Weights of a small transformer language model.
Size: 9 layers, MLP 704 SwiGLU, vocabulary 2048, 8.28M parameters.
Architecture: RMSNorm before each block, rotary positions, no biases in attention or MLP, untied embeddings.
Training: a variant of Muon for these matrices, 186M tokens, 5680 steps.
Each number is 128 + 24 x the weight over its row's rms, rounded and kept within 0 to 255. Layers, rows and columns count from 0. Numbers have three digits each. The size before them is the row's rms in percent of the matrix's.

# layer 2 MLP up, 704x256, rms 0.064, rows 538-646, columns 0-127
100:105170159082110154100091102087141136129098100111106117125158115114135145195167050156126094099116160173100153140165130115095078103133144108142145090125123104117136092139143094103152100101116156097144153161146159132127146102137135155154124140135126152153158096112102138134139129125143175126146125106181095122093118089121098104153119133167133107118133167161172113129129105145105176106092
097:162129127134128142161086113117151135163148132148128151123103143151113120130142135107149093116160173131158103112133116091141121153185134101127132196136125163093149141120174127167120119114149100126121168143085123110116169115112138144107105112119096139120143121096135157109094133172109101087128127123098136137150101122117146146134154153114153162158136155170060151126126142091079108159121
101:155114109144153126132093112125148139109117165125145108153144115165137134139133082149133139142129137139130090105113151107094174162083133101152133155151138124119170142120089170165115094118134120167136110110119142116142128130073139151129138114129159127092154141161136125163153164115129133115139127140145139130137100163166099111115119140126114124114125129113131120138153136145099155128080
102:137123158125130103130144111093122136069153135148117079097130110131104134155073128120143108103088113107101142157115122104130105119132129160131091123145116119182141117150119167117124140115103122089153156136118105149104132107153152134100147084160142132113079162121122133090136150142163117128163067107117147128142118106121104138130106111130167129133156108175151126149130129087145139150158
102:149159140111114100134150086137177112131126161123104120169150150093104112129134144126136121101107167159133071116148132144158137122140130076119135134146104108125125180171113124127134121120132121104159147119111127177165149098118113112112104108126111138118157106143109165152176132146155163138109111153132134139095132110132109124151117113075155088157141123099128147156134104168148132163192
097:095140146107117088143130096164158121107110113100113098160096109139189101126095140158115117095130133130109126169127117122112065144102169093090119135112141136124141157094130093133083140128099119145142102128126180162137185109129095145096098149104109147082130156172085131122153150168158121102098142132093141109127186159142120100125151109120126133159175124143141125114127110131136130189124
103:136138132146125102164160120171159115149154125143114132154175133149100111153136146118125151097121185148135143130138118153109090165135162160161120134190106126125048147146182119157140128151121136138124133110100119107122115089131185085120109092123139148128160129119105134136134093127187101136144162101131122132105076129125162131135089138151092139127106177114132144128148187157117091107127
101:115137078097124120133096083142150136140135136093094097121144127128164177133160130097152106089101131107119183134161123178149085143104146157140160092134099113123163135073194145146130108122133105107108143101141122118122095124102162136133139097124102125141147108104142104163136137141132137150109148158143168117142115128169161122125171146102164147064107087161167155171106139119077145123117
098:145099171118114137135136151110107139148132129126112133147139141134149104071090150102132159124084108129080152125111117110105103107132138134147154139097125132113130091129133143149130137103130140154125090128092138104163144135128130104121152110109104105137119110141128110147153134160094167101167115168139145176094088137121095083090157143144091135120129141163095095101117120091135098083105
096:098133079096148103098119121141109093155102137108126104144107140115173177137108139142117145086124142128121111121155109155109113082129140096148089116105107103124078082118141107158148117127118123130141152136118125138147141157126136095166112143151184112134157149146129119125095155133138115132123132125123114160152166134114146111147122110163148105151142127142123097118114116117161150114066
101:149138130124105155150114183140151097142110154105144133128107128144064134095152112151114102108130118172117113127104121108138074099141148109149112161135112173142101125128121138163153102157103113077101146159144118146106093130110147107108147147144148135117112172116117156113105087134139115108137132116150128187114087105105147113130131146110153120128125049200102130147175120162131138139143
098:124125162164107130157132117152120118116152155145100119141138160134127117122141151142138137153120096161109122196135123146117166103119114101119120127142172147120112137098169106135140139128126153059172176139139122080123124161128118117111093156113096130147122146121117162129118128148112125110113163141181160127118114162133126145151152095118151104139130125112127105102141138106122110140095
110:116136118105163127139138137104136099150090153125115123129135155117154150092100087101111111148141107097110113171160162075157084146097113169139147137139131125135122085196139091138205114090132145190076123120106118126135167162115127139167137164150114142127147159113093123128115109133131125133147155138106133140150158099116121092114086141158101135163132108138135157139113148161161139080110
105:117099143097102170114133136132124105134138106139100137162141131129094111112140103100147119110095123142128127196154148096120177146135134144089164113128115115161133179160132162135156132155148143141207118122114121117125126118096106161116101182130122165169125101155174106116121065134123095127137137145127161096095164147101147135162127108171163155127119151143130095122115101120113126140128
104:170129159122123148151163094130158117156144110153123147143188159091143145112133133166130141139134118143149106167138114085116150150166111138130155125106101123137135119129160133143140123095098149119123127172100132113123139138139108119139100165125111141152084061139104126156163110098182087127106115125077107116144118129143095145151123129086076163095100117167156145099123137103106128132129
099:135154114174170140083155179132120153136106166108097122119129139140109098169139100104135106140094143133152180111128156160138128146113141116128116122093126109100128148109171099137141186145121121126123097121162200148079104169108093120113101100092128155155087112144179116142140125128181103143141106160088131147100074105152148152167123079103133103164121121144112121101106108117107125102108
110:153151139131118143147113107150092118095176137149123129121121105082149143127111121088114119113109084144139097165109089135156138119143134123118152138170124112154141144125137128085133150134125112144094116176088138102127148121136114119098106106135139152098095142129111102107122157135118122137129075168074143114106110149102128146138076136120182110127111167138113108115156127096065118137154
097:066130147130095115124171106131102161088148117104099146146140118108132162118147160122116104133157134119119145083148136154132077086130136139138152150156113118096081084143125111112126100143137146177111103124130115120141128067135122162156174157139116098147085105145127127154132154158101064098118162171158126103137125151129137129133118133140120142140121154116132107120115116156150137080085
100:104131138100119126154094130116155105149131166157106134097082139112133151123138127164105083130165129078144150141111126148119177125122134118125111109127127167116164128155134129093139141140131126105148119125131119137099107143118133133094148133164137136137153132121142112089116148138083097125099159135200148146131125121143097164099111158164093138176128097146147094079119119160126098073099
100:168150176137145126112122116130062122126137127112081152117153103113138153094133140157113105184127164111132129139119121124114157131121158106135122127101119081131126158150120150118143152133111115150134163158102121124120123088140118098124096126124129140109107138106135122127100131086115138129167149119118176087157117165133074165111084149146153161124138154133090168125124109115084121156154
097:158123130107124109174068106143150143139119155163106145132184152135122154163134088135154153086151146149117134116125129104155123133162116108112125139094150123128137175105134112130106155138135120085126108093143154106125142157144108164124135104137156118087130117141110068131136166108139136155127144147108130142121114138082142132128165159120128137133126153135094117096124121142145191140114
107:111101104112087135132132098131123138163133130161149135137139083123170113091179142164077113098125147148132112123120146134155118152108097108111135139098123154172137136131122123136166142130073127162138127124148127114115106141123162145130158135099132144144139133138117158085143089139150107141146072124148113128099200083165136080117116138127168108129130129069134124111127094138126159130105
100:151113152117159090117151197120148135167151117090142099096119136135123142122122130098117117143140134142120130140149130123174132112122154111148123114083115100111119133167147118128107145139147100134123130177131121109134157154126122107142087190144139141080139139119133144123168144098094095138117144134121149145185083151139144140119100136150125119073111121121135125123149125152098121113086
106:156122082101160084147118155130106109070165134160122148093091134142103065120127071110148135126173150108135119113143121125116113124154127171139109111129117097154091137079115109105121112152122092092138109191127116117120162073149138173135117126118085091099115127110114140118118106152112150112151181150130164152110115160147137149116142117137129127138140150115096128125136177101116106139124
100:114112159128106174134117152091101107174149137153112154138165114137122152089098098119152085138119108142122124131127133100164106087163172127116145136151150110118116070141130165143182119101127127127133129097143109122156124118152135153115083118150143124157138137098152115121153155153118161150161103131143130168119153126122104114151128098133105117151097092168109122090089139129123130139108
106:139153099113136116119148150139161130097097121144120136121108118111146059144132142108098128166130143113137087147119123158127102128136141140135075111143102131140164092117117121137132160168135132106115140161161106100103111116139122141112092113148089126139163185126129107106104130113159113128123141138139140153092119099111126118163084184098145119131108128156124098124154144104082104113116
098:099147138143171115157153140124142137131148118141122143101158160132147148158126105105140157122153159144101156095117141108121134127128150140148126154117142120164120126126092136069160143122125165137076121112115114070128096169110135107123129092138126164107122118084147130108118122115149145131094113154121128123129178160134139138118101109131135170089117153162128112132126146110163133146149
096:145120122158139113154118146098102147082143148092151121147112141148128138085144087148151095123100152122122160165103153107115171132106126130142112085122133145074171085144092164164142161115073131125129098116114118160092132122105135154102095152125139131137130097108142109144141144110117159144124118087129128121170090099112123161107151114151124157139120133123158160066138098120113101104105
104:134129144158112078136164123146105131142178133103151131140141143121122169165096090116102133136130149120118100111135128131112110155131147130119102123163078139111066141121176188153142113085120119135108118135129118196128130060138117163095100146116133141149111114151148099129157098094136087124131100102160151115151105145115100135103149122124117105138126132114095146138131139160117123165146
100:107115132116120129148084134127110119091135134135099159105162148164130100109129164135121161119124143154102179095154130102112124150163156115120124132100081167093145130121118161138152115153115130180115131134113135098140098212125108113120136110154121127162138139139108108152133147096128124099135155127110139102113157087142121092119164154109118129123100112141136131112132073071132100136171
105:129109130119151096085137086121125061112115108130129120076166114131111171124150139131141179164097144132124157082139150117105171155134118129126103098106126166122160115165120107133114112103127123072127127092156123141106127087107140127171130117117148109088117107118140121083100127167123129151128124125162150180119124090093196109159189110149128137109151163097139122110102126112135141126160
098:140159141163094126153170099143118150077168108113165129154114084137139107110127097135101101130160158128128122116158131131145133157131144115174104123087110144128130125149138130145114155118146139147147128105098141148122124143099093155130065172124131163146131124095094128090109171105143121142116130154108114095144165121116132133155070104111104128121132125141105114124129160178104102134094
096:140151144119122128124085139133134118117161118111116128103104126116141108161117102140143112140125116126139119109139124149075128122105108089133134091181145128111133125123146108166135139148132102132167175140128091140148110102125110137124099093099156108109119142178159157108118143123038103144106118118160128102126102096145185129121185115137158145143130116098089102127140109138159134123161
094:142116140124118132127182119159155129108138169156120097123110150131151152154148167184157111129102081145123165140105136116135104115098117126115135142124101135078127112114138137145143081122145132123111184110143140115115139178153154116091100125120174148152160165134161188142144141155125142144118178143144094149159121104125143148112153103125112149152118125112155125139110148123129132071118
089:144118119097108106128178127163129148149136127138152088099105100112157190153109139094125088136102142117119148125141132149101163118168130123094119115125104163141152118138109110077074104074119199145168120143131147142140145129105190121141103137112095112126128148160144146127136132123105149095118115122126152150087173123167130146114085155160140150122119130104153149102117145128139161147147
094:126135144120107158112127068180147134103106111127119176140127131169103150128093104166131144136170126104139112142122128123135109113133155127137151170120139122118111169114103130124113148107148126126125165114138113125136213174112148106125132132086155119104117130126134135113135110125143164118135116176105114128122121135112132111175176116094103102131128110138119176118117139118089106128097
098:108118137160127117109122116177139159145152102148111119129120119153163151121128152123123118108145100124131081143119161175097134108145184110092070099085145135131115110102117164135136143093131139152069139131112145122155117115091078130133091065161123163088160142125148085145112171117135133126095131136108100117128123177120152095120130134174112119181115103099118115129091151104077128081119
106:129133101100126117144107103107142120185179111131141117141100124102134129177120116097137114105126154113134098103105124132122127129158090093138144103175124146122091101142113179142149106132118119113137150132152101173115168151120134098131125133118105122125134139131116138121109100142122137155163114103135104090122088132140114115155133135084143091113128149112181110116149148125150133119154
104:164144096107121168120151116150116138175100093138152132145127115124138154120155064115123139120100100124130110136164143155124099106122148147122163144110131095091122090109149077082154159123161085106157163120140098088131107148080164157124092126149129174108129136090160112110085155173170129150075096082132103117055173121114120095089140119148132114102113154108090133117118113137135146141118
101:137122128144112136115119128144138149110123108132112112108120108148145141135125150148101116162127131103104125167135101135150142081121127127120170133125120141168131160172211130153145085145151117069111159114133132110127102130136146093131060168154168150123112150106127126118158122160142152152073114135118126143153180108104119135122137090113113168062114117126114131161169143127096119167121
102:143146146190103145165155173132163153142106103120143149112087134124137120142168134124112133141133136078099104070090105165097083164125099127119117101156127134098164076136118136139117130111135130172103122082148127121177120131134126145182147128156126108100174120149151122118128136114149120118158126155116106147120091131114153141124092132114176095134135154150091203135141153075109151159163
106:068138148106148145146116106139125121155164139164127116160104096156098162132122151100129131134095121094148119142144140101133103144139164121103189131145116114146116139158128132098148137127131134179113142124117117061123159119173096121117137160100151133107169127151139148176170167169130167141139147111184137146104115174133119122101130126104175130100137146095105122147150108130129130139115
100:104106140153096124155141172122101132120132112141145120161143137125119167141126128099132123153122171130164118122081148085076133125098118139154111129085107119121116127155134119117142138116132115149111135161150131101109147165132141125139181152122123128125119114141146169105123144157133133131118114148128135102168186093143133088141097117077107127121138102164110146176088112076129107158128
098:113116133097116124163132144170211099097127128093123169166118132124159087127086154178139146112114098119157118167121116161128121143121090108145121136108178130115150149114134113149166142111100138137111107125107138153113123197091119115126155142123117117123144084125150123151159155101075124121128112123187100153146115129113159109084167137131121165117133158154129124134137144134147179128136
101:147153128126111110090163165113180153137128097149127111128138108119121137148122140124115105093217123157084168127143151170129086123122145139105140171081124111113099096176120139149153105086117129118146108113115145136137119133114112087146120176107132164108071135129126132129110147136142152134123094116131137094167131104150140112115132097155142149117168127155095122113152105141162110128135
094:135133138079140082113090113119123167124134138091169113083124142130164140078143113083101124096157099096136119107082123136139110138119145109107158085146135116113136136073146146128148129145059146102145105121160086151107096113151138121113116128143130118115132138127132178181104158135138138149135105125150148115143136093133153131113156147129098121132089179151080130121108169179126131139121
104:153144118117181126128124177120114104121162148129134064155146116106137099086110123122119142161115074088143115137117112124122147112126109153113110115137135130113109074103104136126120150113144132132159118063134106122105121106122122159127112115113099133115115187136103121139090115129138164147106146117159113126125158119128117128078136137143182094157115124191140158126132136135129156115119
105:127155119083099158131146122149128150097105145119140158134128148134109165146177154121154125157135116128164138142130144098165171135166150113126158124132156168150133110105109129110121107136091128122124120151119083114113097140131178110154075095120131122153159181133140093114168126109122085138113136095134141084139109190132139171119137128139147122094124118162135121150115155125119129162142
099:115157117126156161092107161139114108128088145128164139166120134105145135121141158132154155140055141091126137125102132129134135134103140127110153122127150155150158153129162147122134143131098125170088118087119093117109148137128131075134121099161113155155129126130122177088118132105140123138123126139194171117132146149132135185112164151118147116114132107123120155065110137122122076140144
096:120129130132167121137126105097169136122118102155140147136150124132158101106106166167105096118134151130137138155149139161179177145118101122117151057135151113084129135152115137142081148093124147153132174142127145168152117121123123124119068110142103148138122116124188139112118119127108124150150113126077158133125176092141121114118147153127126103136153151165157132087100110126161136182107
102:145126126119112130128109178113101146154130116148136103159137120109140075148123114114132118130129108112117139119126112121129144129094131160121104099104149146153126168096162123118158124100099140094121155169102092144124084153151096151117148082132072129132097108112150111113187132106174116155092122151086142128139146077157132150133097095138116124170137091152114122126114106158123104149080
107:128120096114133103137108159126111090136158086139138161116104167114140157124101136116154153170133114128127123139087130160133169150099111125111143081111158119095099111145117111107088127116096129140090122111166105143092112070159134146148132113145132125128132166108123137138118135099104040147120130117151163135116083135144126116158124171122087113154129156163163119088114110137136093146099
098:125116093139146086091108129160140111111116141154112167121169159116134111107106103135136137109160141135147143122169125155137164100117146146161171126093141109129138149127139134110121133137104108123091192088110108131153197147122132142134124128124148147119115147108164154101152098120120172132146112119137128153165195133110131132132137136128088140129132132101139160139111146141114151111143
093:101129119117086108144142131128118135129124140113129174138164110111124104126092131131143149112098131148125088151172151168102155117090116122097113104119160141138106144136113146105160147165112112144119134157108108110144113120111139108136163143134122114156082146133139108126164102133123118191091154151146098166061131081160110099140164156080154148113162111107140118172107114131146129135114
104:121124152160099117136098157139157116163086133097127132136110090152176119126163100125130144118128138137091124122145131194148062147135157109124152134124101123142160163121115067148167146120094063113118154150096127130102110155103120110153139136120145143138150150165128148116155149145108114139117132113150155077116139098176142132127141155109142145145093089145084132125153104139145128116125
101:156132156093121177143125152091092125114107112126113137135150131125212139108163110106124145128105127132116184156145151110121120136085122118125087138161100120152147182118139157131173142141128137110145123151115093119133160135144154140086132130142120117138142156112161113117127130110050117134150086123139113176144143143115083100116134134117084127122137154148084105136127115145087114120143
097:109135149141125150116130076100134136113187145139146122087116102127145178103161102085145143153126121088111097155122105149113174129154157144119096110107126173160140147151120119114164106120155144160145143185128122132125132159119104161143140141161143139104108169135127120138083129138106146133139188128117117124159111085086127152125108157156083133158069141120148150128142111106124129099107
098:140134110115124114101117149138084066147109127143107151114108141144132103122097114097119161126129098156093127170160123131091153101134140103117155098120110130121100106138146145112134095120132137123123125158120130093102105172146127101113100085122137085135128137095102116093147114149140166145123143112117128102155146111078120095088169099123093146150137154161167166121147123106150130111119
098:123133131102126107144113139110113142139192114140135117144142119102148126125145123110108126100165148156101134164107143133095138154116120121158138133098149146175147167108097131151076114109126136125163149172110141112167117158130101144168071104141097093117114148178088132120135080095169131119142101094115098135125094096160107106121100144105124147140132123125153149124101135147118152153090
101:148169124122162105077142174160151123154101131125133099102121103121113145104103138102087159124136095132127118132109127145143154139153109152143139095101124146126150163107127102183109151157132135166141093135156147129178078105135154108146126145142132122125126120139146128089156136118096089122148148137148167100140172146122130096138099090078152095132135151145135136174122112121106175112159
105:102094113095136103124122159154130114141103095137107161110097123100178108146123124130089132114087134129119115177081131125127125092173143106088123119146130115151129131115081120198160132160130100133169152154153183129150104148111124104173154144121117138125151127131108105171136135120116115119121123146115078106128092149153109144135106145139142129074125135157131166114086125117162121072107
098:073101129128162108172091119109098120103130136100104110147137139112162129141148122139129108130128096157106156151167105152100157094100160118123093126105139153095113159166103150105105126137146130134113130140144124139103139107108102070105123144129179118118108115138153108121160086149179120170147094159138124140097109141122116098110133154150115132109119134109149169125102116135096137154131
102:125167126112140162103126085130127168129146128118108141130153159122155109151121138133143116097083113105130158145158152114119096115102143069141141114182138152147148124120133065082102097134132124113113085099132145094126135136126120129118170126115120131125124122122113153139194138119117126114099108144126122132126158104101123149136097143146111152100154122087097128103153151169103081125090
099:062109124108109142138148087131120172136148119156137083115135162106116141153114137130100085116104129119088144106165162130093125104128111096138132125117164136145092175125106129177096080103137118128134092132119117143161137172111137133147152161147132114145091125093175103131100127140121130114107118124159147124124072131162102150140079161140077127112130119136113172138104138107168156159128
099:144133115090154127127127168129121157112111121183141129134161118165149097106117140099152127167126138139100115156093106166135130114127104120153125107134075143069113145132103148101125129134128120159140154149134138112100139116145163129109180124171134156058143120107115112113136117108157151141107142104126096148135107175146115157119132109101110116088110131157115104140116130132133191158158
104:149143124107142121137148169118142103099109128134083122154125122149202126119104134143141121119122161138140132161119166113143199084136158185144127137144143127119105170132131112140153122130114106147136112150130114136180137076116123122089125137131154138168134134146136142140157106166098134115099077153166135138150145089127144097134106098121126144152129134109111123168129119151118164112101
098:133142144135138135107138163130136097141131127115100180109102121120110096175129171144069109138150097148129115109100129130148064174124097136150120097157150128097136105138134115104165087131094107097150062085142121145162118116107170146107104095091143129122108114141153168177137141129169131128118121115158127157146143097086140131120146147085103134121160101142136144139120130116119143117138
099:138127136130145092139115163148105173109102156137111090115134133106123098118134169150128111108123142129142143099157146106138147136161146098104172115090135108117120129167110166148161124167125153106072146117085117122149112139126149126143106137100154142152129154132158193095128142115111147124096149132110146143148092107111154121120153129112143125124102138156175126163149123132139173139170
101:133111117115139111148105122182115136162121110186141142091093102123121127156165146118125129160128110136114113197098109125127114156145149161154124143162143118109143133087128115123126137093119127126109149076115139130152128127153117145181144152088147153159160120118098116111123165176160168131102170080114129125082130109156143144136087176149085114136098131131154115138127132162094106117126
100:131087128127113119123188096130121104150148128139102082143067119118095180091129162090136089141120159132103106104152139091114120109143131112163104115152115075147144104097142084133188150131143117204152118101105102108164149152149147082122153124138095145156116127127125109160152135102138127126127110152104116090106133128125110133102160118102112129124161173122123163126134146140141149117093
092:123098095158159122123159108132156110144102133102108111145136157121158117105123101126138111103115115131158134157184090132112156163087124158121097086154129116098157111126102132132134123131162145157163152117072122117106117122141086107159146129122146114108162110145157115134084126132121148160110100147137135147119189139092078135111144121149152124139089114110139139149134145115086144114156
100:123149187120165126113124087148200097129153122155107136106128114122111136124163148135125089130166108106130152129153133156160096099118127165149209138133106135156114147127098117140135113106090142115127143140119135150145147146147122179127189158124113140107122114132088096086095109158109113137118123112121135140112149158197095150109116148136117128144124123165130162151136156114152109131138
102:107137128110125099088173145093108105156126119142123139171115119150117082104113137130142161160129176130054134158108138146163102176133132107094147128108130166126144128097130126093122106143140109097125137183156107106133172116155096140125113133127147147150148158144117102111134157134148136145155142127130141082169129130118142139124118138113157130145138143118081129107165119139178139106108
106:112114152164084182149100078136161107175089121174127114127136107143089178135144111121087096138129109135120154105106149122119129108144110156125144154103162137135145141150121088144114096122148121134129124110110108096107121128123117115125142141115132124136094104139152146125130096104152125126107128131107104135169107126148097144151068122093124109079121186123177164134100135154164148110131
102:107139081115106149124105128154117131145129106103070100104164128116087140120166121091113090137099123094156124112122119117107102099140130139132091155113124095131107142127118132163127179135103114122139134128136133137085144124140159112123167140100110155094154136122169157097068104132134133119137141099099100104111112177136120085119123126126124120154170107118080111152158121072128099162127
111:114158134173098187129077115107120116149131097144136130160146135162128137140100101142106136114140158122132088135098085103190092101126185136112072125131092100140092171126110118127137145123142140103155143102200152137096150117117141145133132123140138116156107098094099167127104145110133120105162113139118141104141178132150159129107115117133163105128115122112151156112109133118126163123077
099:106160121157152148127137126130125109097153155168097114141105132154126128123076156146095148148130141145175099108122149137103119102130134088121138154116152149123134140132142109108097104109205121134163146096174149137184102117166131118112088115121121123143122121096134151055132097159137125154150123102153121107146175156158119155078178131160181138150185135167115133132134112119099088142108
090:121120142125180113109131131090127167102125130144110060115146093161127129116153144164151146119128093132130125163123105127133139090122116129113166114126090119175131114163121156117091135122093134100128120091149122118086096112124152151124110108165146106125121138140115066156120129064111168155102121160129143168121066130152091139082132136122135140095161113120182143105129126116157100134132
101:125114137108076091143136129108124107151146108113123130130125112130163125112157110129088139098172166129124163114121118128154125043097122078110093131094132150127135119108155101102101151156126142099134135103133116128121160139126111143145144115137125119168101122138133127125122128119155134131148124117152141114114095155136147116086069131165172101130123078120164107141113135104113133109141
099:121160097087150124175119107139125155140108119142102119142117133105129185146145114151111104139108135101114085175135092125118132117115140154137100138153113082164124138121124172090097157123127162143126122133120134130116127116151100161134144081162132182133109137143129140081101146174111113144129122094111100133146092140152140154136120139123141122144084127175090088155142121167142122118149
095:147083203113117102125106154161125131120147112115130138113079137137078100129120124152141142135139139110126162148135116091091088146104122155111165118106121193117141121113145121101120190130157133144135115104129108139113169152142111091132122134139083112078145108119148148134130147112116211119171161119100153137141145108062147124125168098103144158151098130124081176119154127135142144146129
101:099110084130174107122109139105201144180113135125115154130101115128136125157157175090134113124106119096098154130113147136157134111121126158139146086143126109099092151095097166147137103100135136113137127150129128124084127110143136109165117162111126088115157099125139158115112105108162103107151102141144133077152195135153099095142146107177148144144150137093111127123109133122179202119141
097:136097174141154101176110122114124152127117159107149109154123105130124112117160094141137117174138140141108101141094110127106134120129097145148092139135136115102114151102159122089114123086114126130174108164118091107119111136113135100100073135129137109122155053156144118152152141141138140115105131149139114133155115120148127124120123128133130146136126129129103101181141127137065141115102
097:138134139150088159095135118167137126118105138112067092096178109149140184141098131087145153104084120110168124100147121101114086126131091081127152108143078128098111112151136143148125138130127142129117110105091080100157148082158116087138131143158140128130102181151133129111131163125135097119170133134121155119112128094150143142127176160094137146134107132109130108114160118143135113131114
098:130174145122142118161134099130135130161143124096143093115149090115126084145120149116114106106159081105130102130132125151148119114148075136130137131139142120102118155081121113141080117123094116122146147158160112087136138104123123194153082169128147126174157155113137119118106117127098148144096110166123122108156076140142132116127108082124134164108191157159161139132132169156145131105118
098:115121093130159150143163086104089132121117135148127131137138107128142107171114174157128141155124117138143139181119132095075101132152143094106133122127158129108109085080114158117171157153134122143119132192118178146126098142082115141118124150175140106162083111145117083129123124129132087135126111108125130132103167087081105108109130136130078143065146109133117141171098132131148127173121
100:064129168086124130152136115096147101098126139129148146127113131107169142119118128105146152123161125092111147122185167123105144153169150129126146099146085152138125104112115120115118091139132125139098118105138133095123136124157167153102163123110186082097132140122118126113105142138122158138145099112107128090152102116149101100085130146144153110120149136150142150138145113140128109136156
100:129125122106101143130096129136133112105169133119145133106128106135127159108122151134107108108106133141164114141122157138146139127106091148112070141089122121144083104129130130149134096135124142087155111160132091129127135105116129161173127164157138116151125103129126138151153173127144178164120146104159129099128107143104148147144134141174109135122141140138160112119134151096124157101128
103:158108107125087092159131129180116145141150102104144138116113140080135172114135171111162131071141179126138106078092125091145137175130131155135076134131094137047131123154114106150130128136158136097116121100134110140095190145106131103135128138116148112149082128138139145149152117120169142113138116116097105143110137075182134125148108110150093156122167124103161142144121132090130111156128
105:148127159117110159137141152104141127111173140151117133086144145156123125156100177130114131086145140144107150106145139140133161113161102144179072151169093077153156097145095128102123091123138109138158135152133101170137093145137156110140105134109133167147098136079127107133119118133158143133123129114132142131173114103111144145141116153147133089091135107145107153154112127134147096138137
104:140107095104112139102119158132129138143141104117155151090104122127135170113091098153165096073159167115114126140080112147077091152086142098121123120080133111119148132061121123171149145111130118119145114128148139121138103133128098181121131100141110160157114119101145102173149103108112157146167126094131107117067146189129122123162064105109136132152144138135147118096156131113160130112136
105:110112096127142123124167122124140127098104119177135122158150111121167098095107120152114124108102119103134094173147150158158148131119123102142116121109120159109135079112119112138135120166116131169156110177128117142094140103148115091087142124110134111147078122123109137156127120089128087136148140213112132117141141115077111116130148146140086140134141134151068102130156165110161138120080
101:126107086118139118160089096148104109173123135134143102145182099120131122138146172163126137134139111131163155125142130109139124087156118131101113117160145145138164153081130129135078134130110144139153118148087091143113128082133101122091087107137137119148130135131163151110114131125126102129128120122165160139109180115148157090092149123133092133118131134121113108114139141112156148093113
104:126153152094150118108116101179126117158131112102107141095122106156145132111134162090138132114151120109120110110171164137104091124127110144153134138145171117139113119119123156129126112091157109148147097109137131155212133098121154136144128125117118127096096138097179135159129108069110164095131099115119120157133143157119118173119120144140132107139115132149089151055120105142140089125142
101:151120113162124076133102121096111084148114128122176119122134163110103111117144111132114112091147108097115098110112082179125104131141147107145131115145094148128138174141153130118201154142124135068123160121122163133150142135116128140134116158135129106101148111137153126119111102142149109111145166148130157142120178124102133095187129082136105152091148136107154118117121082149173153162143
099:097122134150102104147159105101120128164156133133159111092084119099126148151105136131093161133100158080115087105132157115124137115165132173169119089162123114170142089120137146142142166154119144131125146085072132125107110130139107121102119156124142095135089123128134142111148115153137113107139130101165152117093100109123141152080107107135119125146152137184133108160137114136160106202119
102:159133120115152136113115155125182181156137155187161111109114136116140116130095107132124135115117114134149157118132144098155091107127094175124114097085119129086142135097128135135134118137092138094101095111155128146120119147125138126111106134140130120119106165120104165114120133105166108080119128159125115126142164123122177117116126127142107134056124121166131113149103130131137105146080
102:110090097111138138145117129111111138150084121138130163129162133105133117086161147128159136099192139089119137087127103158162095118129103116136113130118116099146127121138136134126129128133114115150105107112175141168107170131133135132109154113113089089128131132122134117137122122180173142122090082158086125172107153146137161151133139174131111129130109128108161127099103122093132140103148
097:142144116125151126178125114120162130148132162132167137133095134110143127123092092105161080147162141145127132110114135170160139150136096113125154131119124152088166224132132139101142140096112135103144120095130125120153139117111151121084119112141129141082120121110141109116137135133094103158069148152118143159116095141166130109117116119121150123098106115135148150132108082133136151087152
095:072111141109128120136135120098137147105137167126189117126100108109132152135144124159130144153148136147136127180128123076093135101130124116126110138152123058106123130158104121069127158144159170184116113145140111115147137144114181080112143084111140168118104112102137138129127063154145122149116154111106150114138131169131106146123154182108101090147092153118102140146088127162156135124132
101:098103106144166098124112203169168132106099088117147116140141144127103121125118139141105165127148119131136109133141130130149135158127114098110140096158127118134137118118145108114071144148142125105091069144152120122155127107129143171137141085145100146145157109111097116094124126141119109162127119131138144126126134106113121129086114110080109104097171179104095063123087122110075082140128
096:136173172098136171175113078157157129155137120144135105139137108119124134098107130146163086101172122105125102154144095116159115120107118129124094138143128130093117159149155156125102157127117150158115161155131146124143100116115128146140077116087114106107114138141131117077124159137161115111136123139098130171118131163146148156101157084151103104114140154141136127118094076126151101151118
098:139143129126167135151158126111148169112169131129128134123134153147109133161140184126085153121115101125097109134150129116122137152148119130127136135131130130146100147127096106111112082142117108140161112091078119142138124091139198171133135106160106111099140113121097122133136144139102136148144125126152112084102096167112122183121132183089062160156167157120122147163150129145160139118149
102:131127105094077107109133166131110116144133160161112110145107107163109090105152099103112169154151121122127122123118186150121057121114168115149128182177127121114141122098108130152108117126127139098122156182108145124130138139127116115138155150105095111122121103125120144121180109085129122160110095148104145105118136140086144146141076151138137121128168104161183136091122131154134132124132
096:128149110099131141113148125143139138133130155135165141138165144087085135177130158160117096148085144092124099191153135117141109086134137115169114130121151095170109141113150128111154169160112148112120172107110137131140129131143145089152108124118158147137099160126093107105133124096134115168139126155115103137118093165108150119133103114120155160112174103149160124135127135164086162117160
103:125150088174148142151119132132110127113146129126102098104144126062134172157168124103124147106141104153125121152083145126151105129079108153150175144156141108132101110150114150143124136128113133133134113102133142142122133146117116108112158163120146124141129148139085135128092134149116146102132128118082134170152135078126081121108135151083145093112152153094089131143104131154098118149128
093:194111131116107134143075102152120129099153121153159112150125149127134146180135110101115143106103165139128148089159117099117099121140120060127112112159141102140161117153156103159123146093111146117127135135184156101126105116103145168105116115112153127126083126091116122120131103156165146135111135142156125134133092088157138115125159122127159114158119099102133144163094135106080122162122
095:156117116125160116109107111110131150142164142105117139129137118114113130118119134040136106133158150123143138119121105071136140136172162151114103114139109129140147114106125124125120138126153136132145130081151081133139094152115131146116132119125163115122149093133105127144089168109115135123170114110118138107154116119164134147135122130107119116131155141129079121157105100073130117129151
102:140149147117141161136117070133110108148117142113147120138171110102176148134147108146131100137163111127104063067108141119142123129139122116121083112118073133150139099150137132105132134134119138131143169125126130163170151113127075129128155149129159115139130121142154191163118125133136085165113120117109092134129175149086158104162120108157141137160092092163151161123140136139094137106188